config = dict(
    n_layer=9,
    d_model=384,
    n_head=6,
    n_kv_head=6,
    head_dim=64,
    d_mlp=1024,
    vocab_size=16384,
    activation='swiglu',
    norm='rmsnorm',
    norm_place='pre',
    norm_eps=1e-06,
    positions='rope',
    rope_base=10000.0,
    rope_fraction=1.0,
    qk_norm=False,
    attn_scale=0.125,
    bias='none',
    tie_embeddings=False,
    parallel_block=True,
    init='normal',
    init_std_qkv=0.0396,
    init_std_o=0.0,
    init_std_up=0.0396,
    init_std_down=0.0,
    optimizer='soap_variant',
    lr=0.00374,
    beta1=0.95,
    beta2=0.95,
    weight_decay=0.052,
    lr_head=0.00673,
    grad_clip=1.0,
    warmup_steps=200,
    schedule='wsd',
    decay_fraction=1.0,
    decay_shape='linear',
    final_lr_fraction=0.0,
    batch_tokens=131072,
    seq_len=1024,
    doc_mask=True,
    train_tokens=697500000,
    steps=5322,
    dataset='wikipedia_en',
)
Each number is 128 + 24 x the weight over its row's rms, rounded and kept within 0 to 255. Layers, rows and columns count from 0. Numbers have three digits each. The size before them is the row's rms in percent of the matrix's.

# up: layer 3 MLP up, 1024x384, rms 0.133, rows 390-435, columns 0-95
# down: layer 3 MLP down (transposed), 1024x384, rms 0.122, rows 390-435, columns 0-95
# gate: layer 3 MLP gate, 1024x384, rms 0.129, rows 391-436, columns 0-95
up390 103:119102114128142146156129172102123114119139179137134160151152140145108146160118140114150164096140183170087126119111108110110098170131169096158150138140112104116079106143118142146146105098136165134128093126112159126149099147123164113165156140126118163152140127164194113099124093102165122134
down390 100:094094090146151151152109108099135131086114131184124145122107128144135090121109147169154094127140095136150157125176137106102131150113083118101191100147111153145102106152144099128138118129142086140119164160136095094160137165158161164184097128102165119129126117142164151112103135129162133102
gate391 102:114158144145150113157145078134095124135116137106108110097134119107127122130119140135144106123167150138111151109124164128101150117086128121132122156134147139153053086172150137141132104102156136139104100142145162166146130121102135140161119141138147141131104100109109143142172160124134114155
up391 102:122146114130124085153179128128138178145157151123112158138110157156113097111140134108176131100165162161151087125124108113130100096162133107119181140143112106158141141156147102123158086150113142144127094100151107154084091148127157104138108099143186084138092134112111173132114167078102128130
down391 101:123142129092129149131163127132128105086091135110130117114093130120138122107092111112143113135118104136137114121121173124140114131083144144120073132116138141093138116100114135123082098137096158132138125116176130168128105117114113137137126137096162145161164096113136150148154124081142137156
gate392 095:131152106121163123121110126141138113083120140145126129147146163155141107147081136126119111150117167149146142155128095150164126170136089156093112115136128112113120091106064151124123133103090146140092113170076143126084133114131111142182156119094154111150115116165171137140119150117112136116
up392 110:122114136145096119159081130132104072158139088151139138117113149127182134122140140120086125113085116110090145109180132106173123086110123087163106087111156136140154154119126100139155130142140127088105133148101107138113123132107156176119111132182101124127138087114106101120119177112150138132
down392 096:125129112140160100180105128140136126113159126129136141138156119133148084116134131140126139154133084117117131113131112115122095128171105107130155144103160123100108128128144113129140143172127132145110127131086163167115156154129119114106105141141134158139140109126120136087153138142078130091
gate393 102:139179071143133085129122118119134163113157127134188098140135128169146154146110108108141169118106119105090134076123147096136148101122088179153093147116126146092102120149142139131134119190127154171148131155164160136150116112136167136150093150136153157103103145175145165100125146133122068115
up393 100:112114151108132130097075096151168118144170175091132096122139102126110124119128135093167099138109108129101129123139133156125172153135139150133124126108156124160113137111142105132098111105128119132155123127122095101105123139162118112089112118120113184131120149163150140145118137065095099152
down393 094:105127105181129168146130106073122171151098114155165136163124175108137130114157149140158129128119097125139136117144163109108135131139163137116136126137107114117118126168122064127159184135090127086109117138123163135109137112138105146153122102104137136132123070141094143117104145154085094104
gate394 096:153136100099133157153150118144122134111105168109152114122148105095179128087145125082150142144059120132113141101147114115100128162138092099090086156158081119120143125155101146109116116104165125140091105119076136060159086081076149105087121095133114117143123124129112166146131106117111140112
up394 098:139103156095163124140182112062122162116089125106113135116137144129095171132183120171119144106131148132139168181148103138156104133122158100101137095100118142139137123172134137149185148101131129166143084124079143111110128148143075127125127157130114180162146139111138157120117103136119143118
down394 098:100132136146102106117139106073128182101101126096099114122150131131122171118107114130160155141145147119155131143143097132134136113128115119166098107101077113143110141109157051106139136152141088117152106094099103135163077133106123123156115151109138193141141122163125167121123102098091123116
gate395 101:160113144124119132088142096114157130120121147130090114129137150142146142126125114130154135107103106156119124176119144108149167133101125124143121072129109084156058138133132158090144105152097164196154138131108186148145074118157134137148128131173111077145154141149166122132140130152139068146
up395 104:164118122113145143133120134151115116081106105108115146110135171162150146096130107125117150095145124158148134156134140136123119153097117102116138143150132124140094111150105142156128175190145109145120123168118104119122116111140092123148116101152137151144101142111124164131055120135159116115
down395 102:191140096134117122149121157149122146136122122130164141115153142115147111098154151111104138138115119104166165062105122148116111074101173141144142186094114165105117155087162128107132133100142147124103107118150102077092147132098096113106116141086173155125103115120138099119135173120154140097
gate396 099:126134174131123104152143143163164128118110118100147089141113189153109160096126143112114155088127104120114147125086146122172136129138136093122125114145136124168117126156134126092088107155135118119135126120137127174154176160148122204136129119135156101125153135132108100137149152109093162103
up396 107:110146102159096159137121134144117115171154145137117121114080126157117132110132110121137187129118135143140124131105095104104123156122223136146125118117099086078160130103146133120147110106131147130141134114168113145107119127135164089151136104117144155114134127162101160202110188069120116114
down396 109:129160078087143171128130121162149123111149101156085132117074144145104151169116113106147151150106157170145087108156125096144191112113156136162124103121115118103140105137127129130139097123145129147146124117121147094092131073166188114132141131142146108119140153144104156166115173115133095136
gate397 099:125124104105083079153135124130088105133105109149167147099136092159118129172113078107115129129134098122152097120149161115154168199123121149129125157145135127128124157155113110116104103166090125140149141106135117104149139141127118133157140167146106127144101127127128158081082112117094148138
up397 098:143123152144104139118128112137088106139119086109129090112140134116139172146137150108142131100111156162133124122159162144141123134169124149106105157102128157137123097164192090167088154123146147153104089094120091106155130118104087118089132128105155092150135172152146133164137129142150071181
down397 103:111122184122166161147146079135156116156109128139118108109140126110104153114144117116131131127119149174132167137127161142169127100116105152110118173109147078155142103128103133110127158107150114155135130160117168087127137124129106106099152087110116141113105128119137147136115144112155177161
gate398 092:127134139083109144117198122138106145115093114146139150103100153119122037120143134109142114159135176152144131092164151165142111171099138089138148146131135109153109130157090164116122119115173134089087132163119102124153097126156109153121153108134152095142098167149141123086147137096133164117
up398 101:138139163104140148127103096110120123172149104114121141134119107134129139113137141164146111085130107182101164143126095149111109107170104146137142117144109125099133101125153167146127151132111139148100132135087120136121161083112137101101124078126134172117168119130120112151096104117116133138
down398 095:114141136092153143150146123140144152115111126135092128138113119135137126151103121180173084079170089144112179133094104144119122147159123120132137089137120116110105141120106098121084136099108121148124141126114140149176107105112153134139117136135145133154144162132145143104109125118099108158
gate399 098:114146129167123107136132108102119123117103086141148127129110124119100148146120125182108109089076115164158154131167110087152110066106095153114118154111101151065168167143127090144192106139193110149120082151121106126115114111141128112118084156101140127141146107122169132169120137083097124131
up399 101:148119109152127098131143136113126108183156110125161143142087116194106166111101125151081140101111164119140107153171152137151147098128149153140173119129161141140152139124147140143133105096100091142129095161119116127103150115105121188146074153165117127125126107106171142142108118130087142108
down399 097:111122125106128167115157129141104137152135179106127149137095144132148131128147104107116124139133146127086142164133125218098142128147138151129172139136104173124098132084112148126136146088138167119087139096124117121144125145101136158136126123111066093126179150138140101096152127115151117101
gate400 098:100162159148117111105132163110141105138127173160130048145114126143122137193084101130134144135148126090115103132099138133083109195156149100164124094089095108078139138148113107115105138122135132126117156146116128113169148111125129114164142102101169132123149146095129133109109093110163141120
up400 098:128138143110144122136139167109122183143119127114131103138113145149137132141144123127163142160158101146144126151141150132109154175103105131140135197092128114088149161122127117104128143145096143177109143134177156143160118113061126093105140159154072095128099131141116115129105125124151129098
down400 098:119117071135133138142122129132119117164079134133074088120160110141117124106112100182104137122139104128098114180148141100116137142133119128104116109098123105121094101140097133139104166124156170087106137118122093145125111124132127138163098127104176089125139154105155109079107126123141117127
gate401 101:130144126123141096138139121101118127118135128119148112158115120089154136131083122130164108162136093117148078140113155136124119123139112171093086108116115160098163135168116113091089161135121146114126141149153160116188094133091125109116130083155130112117129124139176107102131099131112130150
up401 109:108152129146140096124177139150182134152127163091132135193113134091102101127123160128133109100124146126140087143061167188137129113138149122170167120116139102144103132125174096125150079149156139102111140137140116097102163099137128139162125117096139105118112145111115117080123130109101118135
down401 107:142139109143101158116150129124168130131138145132140114138111166112115136157133141101156116170118139137162158139131141132148109163103087144143130105101106137111155125149126128101154163109148144144110122119135133134133087134078143117162115126071151101137135128122185134118158145093138122185
gate402 096:107123124128121108132097090076126125146142061100100117133153117112125114107124149116081114171117095154106124147134115109169123103108092148129133076114098095121134108117135134150136096164109130137088186106070110129101154123150148130139129102121110129118164126141121119129160102149112108103
up402 092:105118124115093117141145170121155130128148144121136164149083143141139130125085097152128091139137121125134153166156138143096098109120117121148084177137117131183140137084154093140098145094152140101158117176140144091149104093091077096138147134152119131142067156143098136184147128127089133152
down402 098:155132139118153137130092153136137097150159141148120162134103131122131131123161145150120160166122181148131118114135165149092103111128155142135142157164155145130137109143088119104126126164100151102142072120155116127165115119141113106132128167135118127132150123135179123139104172144162181151
gate403 103:111088114152129092159100165045126143130113136117141156165133133167161156179094165110124179085149115111164173149154115068122123143110118141109142127110152127104143086167112152094135143143154116126141104124123196129129103118103173146127116175149085138164117132173155144095140149141138084138
up403 109:161123108119114158110144147142111147119118163142206113144094126134118174094095160097147127108133106111153158120101134120130128110144106092138134149103175104111123112141147100133117105107110120161180103132130123136097121115143108137090099155116150081162168097156148145142138175162117083123
down403 100:119120163106108154115143128156108103138106098163177087117122112088122112044145145128090087152114143166134153140093161151115172107135122078124136124119130173120169126100157117157129107123111156129129127133165085132118146123153129138082144135112115103158115110105116153137124147151147122091
gate404 140:104141146138153136106109148141116123118138093106098128140102111128120131127139097169146153127127154175124140182134163148122124172165119144125098104147135133128084107102128124108098093139135145168096141138123123103111119134085097147124156194138135165151112159124095141141147102176093137149
up404 181:146144132103102107157130095101114138139119132154123145087131133133124130140153145106141103125150110108147127084132097119121146068114117138096138139114115109182169155157128135124128144124101119112136128120129099144141159124142150146123115090133124091096116081117156126117119132113167100116
down404 089:127123148100137098129132114123122147099111131128131116112167117147164108134138117136146140112137068101101132122119089120120127108145123140112126122115130104192126140121101143135123124120111116142113121102123142117110163139146117134130128096135121127127122116123156145110155105136149116109
gate405 102:147127125094116124133137125140136102150125160121115085139139131104151119120124169167127154171150152161145136110125111142131162159085146117147125122090129161112122126143104131118090155140128134106128114137140088131134117101127170142164144098129162115136105118115145136161087137186116121105
up405 104:135114153137100101108089156102122131135102126125154085093089108109170092134130123100149158127134119120133142127098182148184119124083106126192148100134114148118106134149166112128161118132102143158107114113172098110129081158116145114110127118127127164101165125128160117091122147140123141154
down405 106:157139160165114131129140123127133130107126145154109127145086110145150109133129138127137132130144192082138154097123139115146122129134140104127094139159170134098154126189115149195111112138160100122102170123144145127145108139102158106149130149154107118130162127173171138098120123089118116147
gate406 095:103189132146114130108127126092170160157132122117148115139152153106097093128138141113195139141101135135147128099111120116124137149112159130116092080159139095114095130134128151118162121120114128162149137117144113128123089131138120128160102156086103138101119150127141162131093149104122121170
up406 108:133131171111093165097151174154120156092076158077123117086111175128134123138097146112150125108114129129116161119127102111112092154072127116166091111129129126121095122124151145126174118127141150126141127104141102134120084132135127182143136099105115144092112075158127145128130092110168088152
down406 109:148143112079138174167122159136110121077116115122161099140145156168078121119131147089118168108144113131095138132125131155087173157135146089144071132111186131154121171147139159152114121140107110104135154123118139109098145157155137134115135118109112139086103120148129184153152126154149106136
gate407 104:103143106121116153118105117121156163114105145177148135117143134126093125141140121124078137137128111123122103146103099100138152080140135141114117112126159131119123131115130166137141125139154164114118096148121106220115102143139123124098151080151138146138131089148118180106163103148084131142
up407 097:157111126125096155140187100132128118099126126154129140104135133138090124105113108124095109139122092128144126134073166116129131103091146133153154159115101124118139136099133149166095132088136150146127124130142134077161166160160155161127116157124169149137170090108128087163101093141107143159
down407 101:131154116114120111127101155146115159108153181129125161136123102132145144112151133134106141115124173107113137140098129122116084068092150157122121133102140131144162147115125151148121167125132134131099123126087147119150125143147114085179135102120132146100137138115110142118140133151092136128
gate408 104:153123096125123126128177113147113103158085119127127137158169142120134126152129115157129125166126120131130131125121109179140166138073112130159163143126146083155129100121124137105153105136096114152157111067147099144131114103151120105163163149137119140135117129094106119107154125123136143107
up408 108:156142105116136170143122127147096100121143132127126114142121138102193158134130158136129064142128130132129158126111118143131128134137156098145093144158142125155103158089153108096121097155144166131105108098182124151149055121151129147104088124203104142131110154096130160149119106132146124117
down408 109:140154090108169128129098180132132103154102108122150140127139150152158132133124129113139145128113139100170154164114109156137168130116106106139149128138144127106139164081179130173158130110108128132126115099149137130161143109132114152146114143143102174121145135132135131138082128128112177121
gate409 085:101102104094140136143110150134112116086090129149131112151089113166127117134068113060113123126145127134123124115108155136149155117115169149132122156158136132103147104109108111142127097134125139195080138169143102137168163105099149134150157109116162143106133146148147149100098107140059143127
up409 101:112154100131127126143151132169165120134128130133088140075104164118127093150158131126137106106179154158150148117137142107119127127131151106099070171155153086103106125107142102137118139111148153136110165112122110132160150130152158175157139175132150163116147130112204132104128110147105138127
down409 104:157127114144097118117149116159122116184122125115118125084126146095135143115128139143147129126171204137132149157148152113122084148143154140105094134161119135157128114129127107114140122118142175125145140158136132102095118131135126163114112131176078103095119119116093148154140121049144139125
gate410 102:103163102096112137117134128139101099115130113162112131143132155108119164153136123128141155140144118166147111141088138139087115155144137106148109142112130142163102133140123131104129176109086099109134086121127082108100124109127084134162139080161134120169123165136096116082155116109168136085
up410 109:134117107097153115123134114117159064118117073136104160109111165160125100122115117128147075112123140111157152165129111113103152107103109144145151132137104112127144107128154157115138096143176191132110147105084128144131134138128133099149102146103138140142105134159160115088078141155207100139
down410 106:141169139127171090131161148122099136120128113079095124072110130147131136157125103124149172127128082138139119113133150149140144120128098114144113112102111093101123135165134127149135158146130152103111119088118152120118116108146115103140140163128131127113152142116134151140109113156161074184
gate411 096:145121151135106175111175086119144116108083140071132117089151099098129146111165123143115145144103123105150123131138148165171138080162141129153107113176134112178140143101101155151115125154135124142105158169144093141070123167141133120143116130112145111131179182131168102128128148161124125131
up411 095:147140152088126111130089104135126056106120103170168164140086178157131120116121101154080088132146146104126143157103126137137092163110131135156094129084114128092131159112198089085108145135115137125131121102212130148122096156157156142139123140123127148116149136125144172084114115093155122134
down411 095:158139117136114157131123105125136114087107123154115139131091116152145121104134115173115098111074089126194106144151181104165111143123144116093168107122109131090127139114090113129171102145084089135141149119133111119110092148180125163149117145125127113182133121131119145147101135164163133151
gate412 103:115071117087141102165122159145098152117131133147158149149090090102085167106112100164120125086124153145141175144117143166158113161073089130109144143142146139105090121141108109097144110129159115125128085105085095146087137112074137117185081140108116132149107111149120089125146170153149091118
up412 100:105160150123095114105115155112133108097095117129135161148126119153101149129136140129154139143128132145117164111128092059125133097111115088145129112084085157103182118129149104134135106122185151138124132102117168126101113120154144089098118139111115159156135090104140110123098146137111083154
down412 105:133118117159137115077154103135139131132089145103149103137152100143072115141136133145059109100124127094126137114123129155128139069084097138110146086113143117133110135114167097155172149147183138161130123153106127133119118130121117155063090122184152090167135125089123146159163103138126133130
gate413 100:113160165132117103136134135162130132143138132121156162147137114116133130146100134126132140089157178118135121111139163098109141142094163104128087122079112122123105100137127149100104143147098109160095103123118127138128170108112146160147129148143108150137104175136110134126144161091151129129
up413 095:099111141106162102114090104118144145134123096128119155136129091091102076118149118130180139146123133212129127168166087152100142167154105158105129103148104107116129123129101130123107144128130106141106117148143139139135114129110169098166106121130079109142145148097150116118141163138123123140
down413 101:102133091110131115125100137113161109114088135115076111130149142139097128151130143126144104169121090124176162129114174154126083106113127158071132113106114160166076148133164146144143171118125085125117098144117140162146123130137125126194190132100145118143144118113140109122113123139188127139
gate414 098:093134127177156163104168135139112134117119111108129122157103109107087097125131113111129125125106133160169112098103113104104119164125158108093108140136125111152127115129160134110102126128111136159201154143166130179062141117133125138132137164128153121149105078136096150082100141174077152120
up414 096:160143141151112130148103090156111091112169122168121125108167146133111133165105075079117131140102088134150151131132140136132144123129144125125135150142178140141124117088100098137117134140139164164103148147155135101136089126156115151138155103129131135128124113185152147134157089155119149135
down414 097:118175147091139122081120137166151121104142135138152136100111113158136170135143119092121160122119138106122142122048143115120173115116136098107147126159086144134126122099112091127154088150111134124120141144157094084123132118082101158086126146116112137144132123134087153144139101147101150115
gate415 101:138103148143124129097121080130200107153111157119150114137136150123159185138084137111163174140150130145148118143127123126088118114156132099133071182094139142149126117165103144148103124137128143152169123125116095144134101115122134131130108141090131138195146099136106147124074146160123108147
up415 115:137079096074145157139125119134149131179179070115151134120140118147110147138128135121109121136188185164122086150155180106146097125120124145132104119140108134083139124142101107149083170115136112140149104076122141123104070180153152103115096158118119128139156151166102111138104162138089106161
down415 108:107159116064132112151117152160149131111120131139130102130131114116118127163087177134102141135147115134155142094151168106168133119128125140166131130126123115143124139135117107112107152105103123075105167114108085116102085188181101135168156123108161129103099139082094134138106128144098137165
gate416 088:139108092155139153130151147107175109073114176118108096144179117134130109089114135182111154145084129110148125112075099161098168126108152170139100093114098083157136094146142112115121134107116117145109119092115117129147129089152086136126111141082129122128106141088148118136089153106143111171
up416 086:111160113099069157198163121112145159127117121120146111073140132148145109122157140141117141121099173117121143111118164118108121155110151119137090158099135110148117128139180143109123129127092094174131109109116120131129149160167084108136101145121107153152155096081092136173102175145164114163
down416 094:128121113178132083116167151103133147120152149129120175137143108102121110116119079076144148129147049135128162120128100127120150117152090084131122097141098127124124106157115073142090120146099112125160114113114159117087097096123150089101134132117203105123172127141089112138139123127110115094
gate417 101:121094138116147153170107094126155121173160131141162173135127129094146104187121124095102087168134152147102138121141165128114134114171137184128103151116133153112126143149092159132146152140163133149142131116158107175083147149157114194137114147116113125155099150138101174136122147126141142118
up417 100:123134129116149116175115132117095137135123168194133138121112159096113111087117136171163152182152144150104148124104181169126165123163100110095142126135143149137149136176090104139117114166159126102111142129147171140153122109134132124138110109188124118151139146133130096129133098102152130130
down417 102:098133115176116137083104137114174124104137127132101130141096149178116124093140106123169155163088144079135135108130084132128140125105115099156139098125137118131103123139118078170143115113123113139147143116086131156091142132184106118124117125138128116114103136127134094128137129091110131150
gate418 103:128123117145105110104143105119163098115159134116114107165069143128107104140136074131165084147135111182128118147123088110070117192110126151106102129087121159150088103119128135133164147113113143152171127118117163093128143155105160151088102120169104163082092134168155159097149121092151099135
up418 097:096153126161145094138155134160167133147147166131113133127130105153075094117118145138092151129120123106136079177112173136097123149152100131126076136097116111120143139070121127123157102156103116159143124152123145150158124129156119133113134172113122092174114137136101155092141125136185112138
down418 102:093117133147104156119116130131151097133136146148108137160115127144130124095132110200119155142157144105143132165100155161167080097152135084146138178147146120139114129109109137112113131148135147136093153129135124099140129108102147119162124152116152159116137116136096161142157133169129117145
gate419 100:101141098135116106106109126091154140114131172124105104134126109182107132131045128074134160136117133138106160138149139150128129124079097121133134170098106096147140124153140121118070145101123149116128138160111134113130143114105161129120085118154127116139155106130127125147120177137090159128
up419 095:130121088129130148115081111173140108157138129147127098111102092143134116168145124125142127105167137155129142150143125133112157100146133094114168095111126179132147124109120144120120107142097107094126110121123137098126092108134197127155151143127138137121133132153136074147105149117142148158
down419 093:157127140124139147122126125085117137100139135122088106112161101130137114162104121130153125079096079072126079125114123148135163122156083141164127158120123166154117139095131123142095121117101121172095128141134113092116142129142093097135109117121130116092110123122142126109113140142087128118
gate420 094:157126130156107115126125111100133134139154145119143124131116082106146129084105151075092138133132153105095120132117150137109164102076107144113172129124120148142129137126131123116170105094140121155077151136053150106125115126142132122118108138095142172130075116133130150125138160099114162163
up420 093:129116161137138133157155126142126142139137133147125151141182097070152168121143091106115121120164110105088132133113153096113133125149128137103139157162130151093141136129160099101140146121099122127181100124081122159141101183142129138124108144136128132120121120123123109093169163125133145126
down420 099:119166166183099174115107143108083115152104131116106131130127136135087158134104123152124145163131133115149140172137178159129117110128131124135156090150155128116143133094148158124130127112117142098177150132119094147144154114147130074160125153100113165132109116083140158143099138169153122113
gate421 099:138155129091128118152162132129130112132082151106125141075112162154121110150112151107093097153112148123156122136162133143142099115111094136124095130113089131144095118098144116144135189149140131139145091143146116115080126116144096120102104105128127079097109178145087107140102127131102144150
up421 109:091093123102131164131139121131117112098120065081095132132099149183150142091141110131135101141132161094120105108080077141158121086118136148104122130145141098123122148140113151109130182120090116123131128104124118121117109147123138150153123136113150144114149147111111135093170095129091148126
down421 106:107140120137111106150109108158134163120119165150142088144132148095142101127117134126122169163146200091164160127141147144099131090115098152128133125103127145146133102143151131145121136115127137145093134153124075110099131130152096115120157112171107110123156166125145155088117133160184091130
gate422 097:158110192094114163127121103100090131131102132144135122108104095086177087118163128135105146111112140149152129144160135109131108105126108146114102116139102136147100132100130079082092136126121127115105159127119108138104132129121104124145131090144129095144130141154103106151181088104163089099
up422 099:076153137168140120137152109096137125091116152170084168158153130129166094106161113092120163124143111128112131108119146129136119125120094145096112156138127103112151110180140131143119132162127070141112095146174149143151139186111093097139112116145114149133122135119113102115122162121127117134
down422 100:121107091167128132116175196095141172113096123132101135145147119123168087146095095119151142135115057150117111157088120115163148123087121161109167141136104106097133139140125180143159141107149087150131103156138103159138140143149115145175099147119141116128115133129117131083114128126141137140
gate423 097:113116116104114121138075124102100097108145105128123146105141122142109128110149092149132144134169140125158113111119137153140144123098127101167137153113134145155141139175123137183080096090135164136122110113123109111131103123127142099100111130103112162073104116128185123135147098123139141143
up423 093:115164108170145126112094159127152159090121091123119122171134101088135087091158166126142150174152132114102103098139124120086112179162095105170103085131148063151161149099140097150097098146117165143156156105156127151113107096117145121143159127140086105142124080165121125125183142096102135128
down423 094:119105146042118124111129137163072111143133106124189115115113133115100158120108121130160110079134165164122157143133144105174182119063133132097145133132093184150107139135166146119156092112134165125098118117106076134100121127135121136122048135132142137132105194099129109110086130151158147122
gate424 104:152093118168125072133127147113134124152080089080096162133173091145148161123113123170139164127098132124128128144146149121120109097161099125107174167125113109135062144113116151175128161152155143159076110150126164140138123116096149119127151138132131142137115116112114144124113156139115106142
up424 105:123100143128121108139101193109144183137104132115078143135091162120131132143119135133098113161116100115048144123117134126143106142164080150165122142131122109153123131109133126147114141137123156117119168131122126139113101143140138139068108116107122157108124127110111140176154080116144165111
down424 105:149137120128143167107099124118123168100150142129136112147079188153115144114109121087110143108119171123129123106109156107152113151125111143159099076089101124085169125163126105099091167152106124088166142114108122143168139119156122111129151130100107107086106138170154119130125115110108123166
gate425 100:138162133163094108117126123111149127134099089091120141129131080154130126117140095137175165104119101173124144127156160108138126130086101165107103154131132115148124134102084075119092142104117098148119135131100109139143105146132129163124131106140100108133129149144111153122136138176132096109
up425 111:183117171138118119146115139101147124142111086106130152120102139157113101132108140105065110139155158131128129113123111151149173136164078189110124069119102122128136125133119138094119073125121089145124130155175137102093136097132110103147151162085120125147127092133125130068118141134175144128
down425 105:160142107132179093149106131074143146066131116169109122160154112132100104168150098109101133107105189144120115136114167133115157160151092160133111144108149132125127161117093132128100098111081102136114113176125153139122156153132079139120147160102148133162134131161117119112126122150160131112
gate426 108:112121117092148191119114101088118179157104125091084109159161077147109110109150133133149131129134117104159113116101162135129097080123123131185123100155083163112134140125135146152109097115111154187096125110125169125147118135059156100136139067138079132128120140154081100135158142143165115171
up426 098:136170122165115105150102109156119164115102135137116129143150081148124124135128116091149138120128148136107137129081126127167137151151155126101169135115134121137138106075094126113158096149084110104120139135136092165139133129128098103133139106109175132146140126151096139139126158125177118098
down426 099:108107154143133144141131126112120156168083174144093124112137134107097158128151102135125132165141086141124172111135123161119122091143094149165112091133119121132088146119127154148150078101136145125130085147154148114180116163139138095136134100149107097114136118103134140155174138132162127168
gate427 101:149132131158158132135150141137126115193132122158138097107125131141122133155150145110097185133102150117190137126125113165130148140114176119149151154126129112103127118104118115152046129160092110179108100123146137106167142126164089146120197141115155102144178139162172160155137119119105116151
up427 101:100091152123130139136133110139108147137127120126106119110133128097125131132075129155144081134152078161139167130188128125098165160140069098097131134134091144099073140176107085091159154126139081103143145098136116131124094138188129123148079128117082128129117096090129144122167129139138143114
down427 101:126126140112053129174130136162113099148114138123110114097170140131130114111100167152098143110130105147125158163161186149143149098116117132090158130098159118114150136133141139084155138108148142099125159146108172095138122157118094145121111136117141089105076098083149105093118160137163135142
gate428 100:159125118159161120128144139124149142108166153141146141104100140164143142168105127126166142144146139108176114130169148168119111130117141106154151107141108093118133101148142127127126101161092129135111161146113143129150087105122128129144140085145141136069109117084132128101116089122118133095
up428 105:114139168153129100098147150128176103135140143105170136137157136070153138137153128106115204075098100098130128149089059167115116130077136136140142162062131170114131111162103125159114159127095105137133085104148104122107118156102163124109118096145136144119147140127110127157095114116161116133
down428 101:106121114083118137138125119184112096123125148120132109153098118157148143105157133098113139124087180140096141110130121157135130174097132180089141070164119121117145141123127130083096132108116150159096115144153157141105123146145162093082089164142106142162155143147152125150113115120142131127
gate429 107:164147112115091104140075127079117180124101126137136115111130110123133129111107119157126082145104136095130142159127166149130116133109133128121135179143087117127142084097111089154128109142123149089162162123098120125122114150084127122097173124112095128142095133153125156088182155107095129120
up429 106:128129100069142127167110109116079132117145137139109125141079123170176137132132106115086136109130100132123137130115143102124099121126121110159122073130168133155080149103165110190138143133134107106148126086141105123097094141106089136164086124169128114144171126121116149114143147132127123088
down429 104:125107059118114136172128131159121111128141136156144113150115134131132168094121126118143105137105101142122088117120159108113138132142095126150120122145163128102111110131098133128117116143106135167112152125111137135112151152115086116108170127119136157127118160167088085135125145124136177113
gate430 103:097114099176092119134138146096157138113146124141096125162104161149137121119125115139146133144147119164119124140117137100085121147112132077114111118133133126170117171158111137083158092139143114140155129132122137177119134086141118135135157112129151166130133116135122164127120181100154135125
up430 099:122173122100112115128114143120104176121129088138088116138087101154118153128132114162140140083153123128110128117132078144136123133121081094137108130140139108103129172160172107121119176063159154090109122139127154098157105151065146160110157124130118085145083171141159107168108150132135134155
down430 100:131126153134110088089186127089155157180145122129143145101116129173117129164133152158105143090121154102096108088081106124118154113174093152157132104134147113093123091111110126131080163108113131110142154141119111139111138117136153090107157141144145125104117141116169103129169118129141121172
gate431 101:163147137123192132121122128106114150160113127112118098126109118145144152105153128111093146109190156115150148172123087128117162058140134145117137098154114145122156138146149134113163122093091087128147116145157074141104157121083138130099168154113132106128126156135088152138153094144150159123
up431 101:141109121152090121145134093140115116107085087151122105170148108103128117122194129160143111162135123104063110117171125158115127067131128115107118187120123128090146120145170132112139145135169121114115120091108107119140150134113158156139105105131097132155127101073160118089148125117131116169
down431 102:169103121125149106149166087083133129128144116114118153152137119102156115147130125138112087146133156108155106142158125143135112138152112113146118131149092110094086102148179133123102124104136123159112132141137134122137162132133158114111146142155128110136134121169162095142128085115121109193
gate432 102:160121069159167176130118134150151091105159154103125164160130146133130126120191150143103138165143129144109146101147121089130155149145146175151096143129139161114114121157138110142111140093123114133111131149132095110138124166132136141169089160087130152091120149161127116108098153113175157122
up432 097:146097105124118130157110153105157170114169143156105141154163131115180094079075133120119125110154104098127107156121116129118118119129128141091152123096121132119169122162144155116142118092123115130079077161144147117118138078157107100167133051136119123090104116154095133171110097112110129143
down432 102:134115096157161104122136170116191116107117116137084132120110155120123128101111103124110150131104067133176132149134137115158107089121150098145107130129135157129178138101174144159158105123133101125119120137173156115138137122149115129137133096125139121146127127100116103145121143096145163112
gate433 104:148122133160135151102082162126160150153101161127136110137130105145118147166174107100119116133141120172122093181140120137129121085164128125185109074134127133140148145090145126130132112119104104129112104132150136097126117143131129095130162109136176125120115126117134107137184121115149148108
up433 098:175145096133144128125129105125089162111110143126110147090118099061097083119100126144146116118114101122150175145130130098122117135091117112122135120198119116108116144108107117164154133170115145146156155083127122102162081092105146160127149102103131152160157162095080039111094144106103103090
down433 093:139136102094106104117086084117093157149136138148137072121122130143126155119087130186150097085112176104083155093105140118159158132095144138138153109151113125101141148144126109135119085138111153114112154138113112139119168117104126133102138101129109162156166122121127096162092149127112135125
gate434 088:141164131118155109065129114131142173171109160154146136086117115137124092134142149143136125144157180177149096112137130122118134125150124144140131143147123097200122087139138148118134085108102148115141110122167133164133107177155137123131092134160112120178124132133170150147136102120141114095
up434 100:073077168095119148130110119078119144144114110106095135072115152142156140137102106107124135137141114151114104164127154131113140131138140103125170153100113101120070091168127108092104112137117100172119142120135102125132184132172111136105143169107126157142156142127091100126138127091132169121
down434 100:106102128111133160120137138093102159132086120130117110112140134135161133137133114143129109130136090198129135154145150126125160136161138108144108109118128119140122144150187181115146119123114135169099147114124105139125145132164111133140153090118146123148099103128103105112149086138120137155
gate435 100:113087137152136131108136149105134101147129090138093121128122102119102201103159114111139119145132135160154116104140135074106124148061125145097150123118122143134159117135134116102182139124143141148130143113081109126170132115110127150084106093143126164152129101129088132171102120121118083111
up435 096:106153110176143141118160107130115102081137142106157145161131131096128118151130165117134135112138119164138126146086085116103159154124078106150126134129121159118140103108123133145125103108173163179123109150128134164082099110161102102126109172147153165149183136114098126154077110146092134122
down435 092:100084155122143152110124110160125117098062124128143095117148154116123094122111158139100116119139108094129125120130125179105136129109149145109134123128127185142138124087148165162084169093081078112106142099103147126090155109083087118160139145151152135112158092125133099090120148114105166167
gate436 094:096148156145189126162085112127096084136123183158116115144140120133112122129127129106128119075187108127120161145091167138149143136129164168145127142163105111106076121094137161126119182108178121114129100175143123078124072151108148124176102129093112138121135129145141156116109178139131164146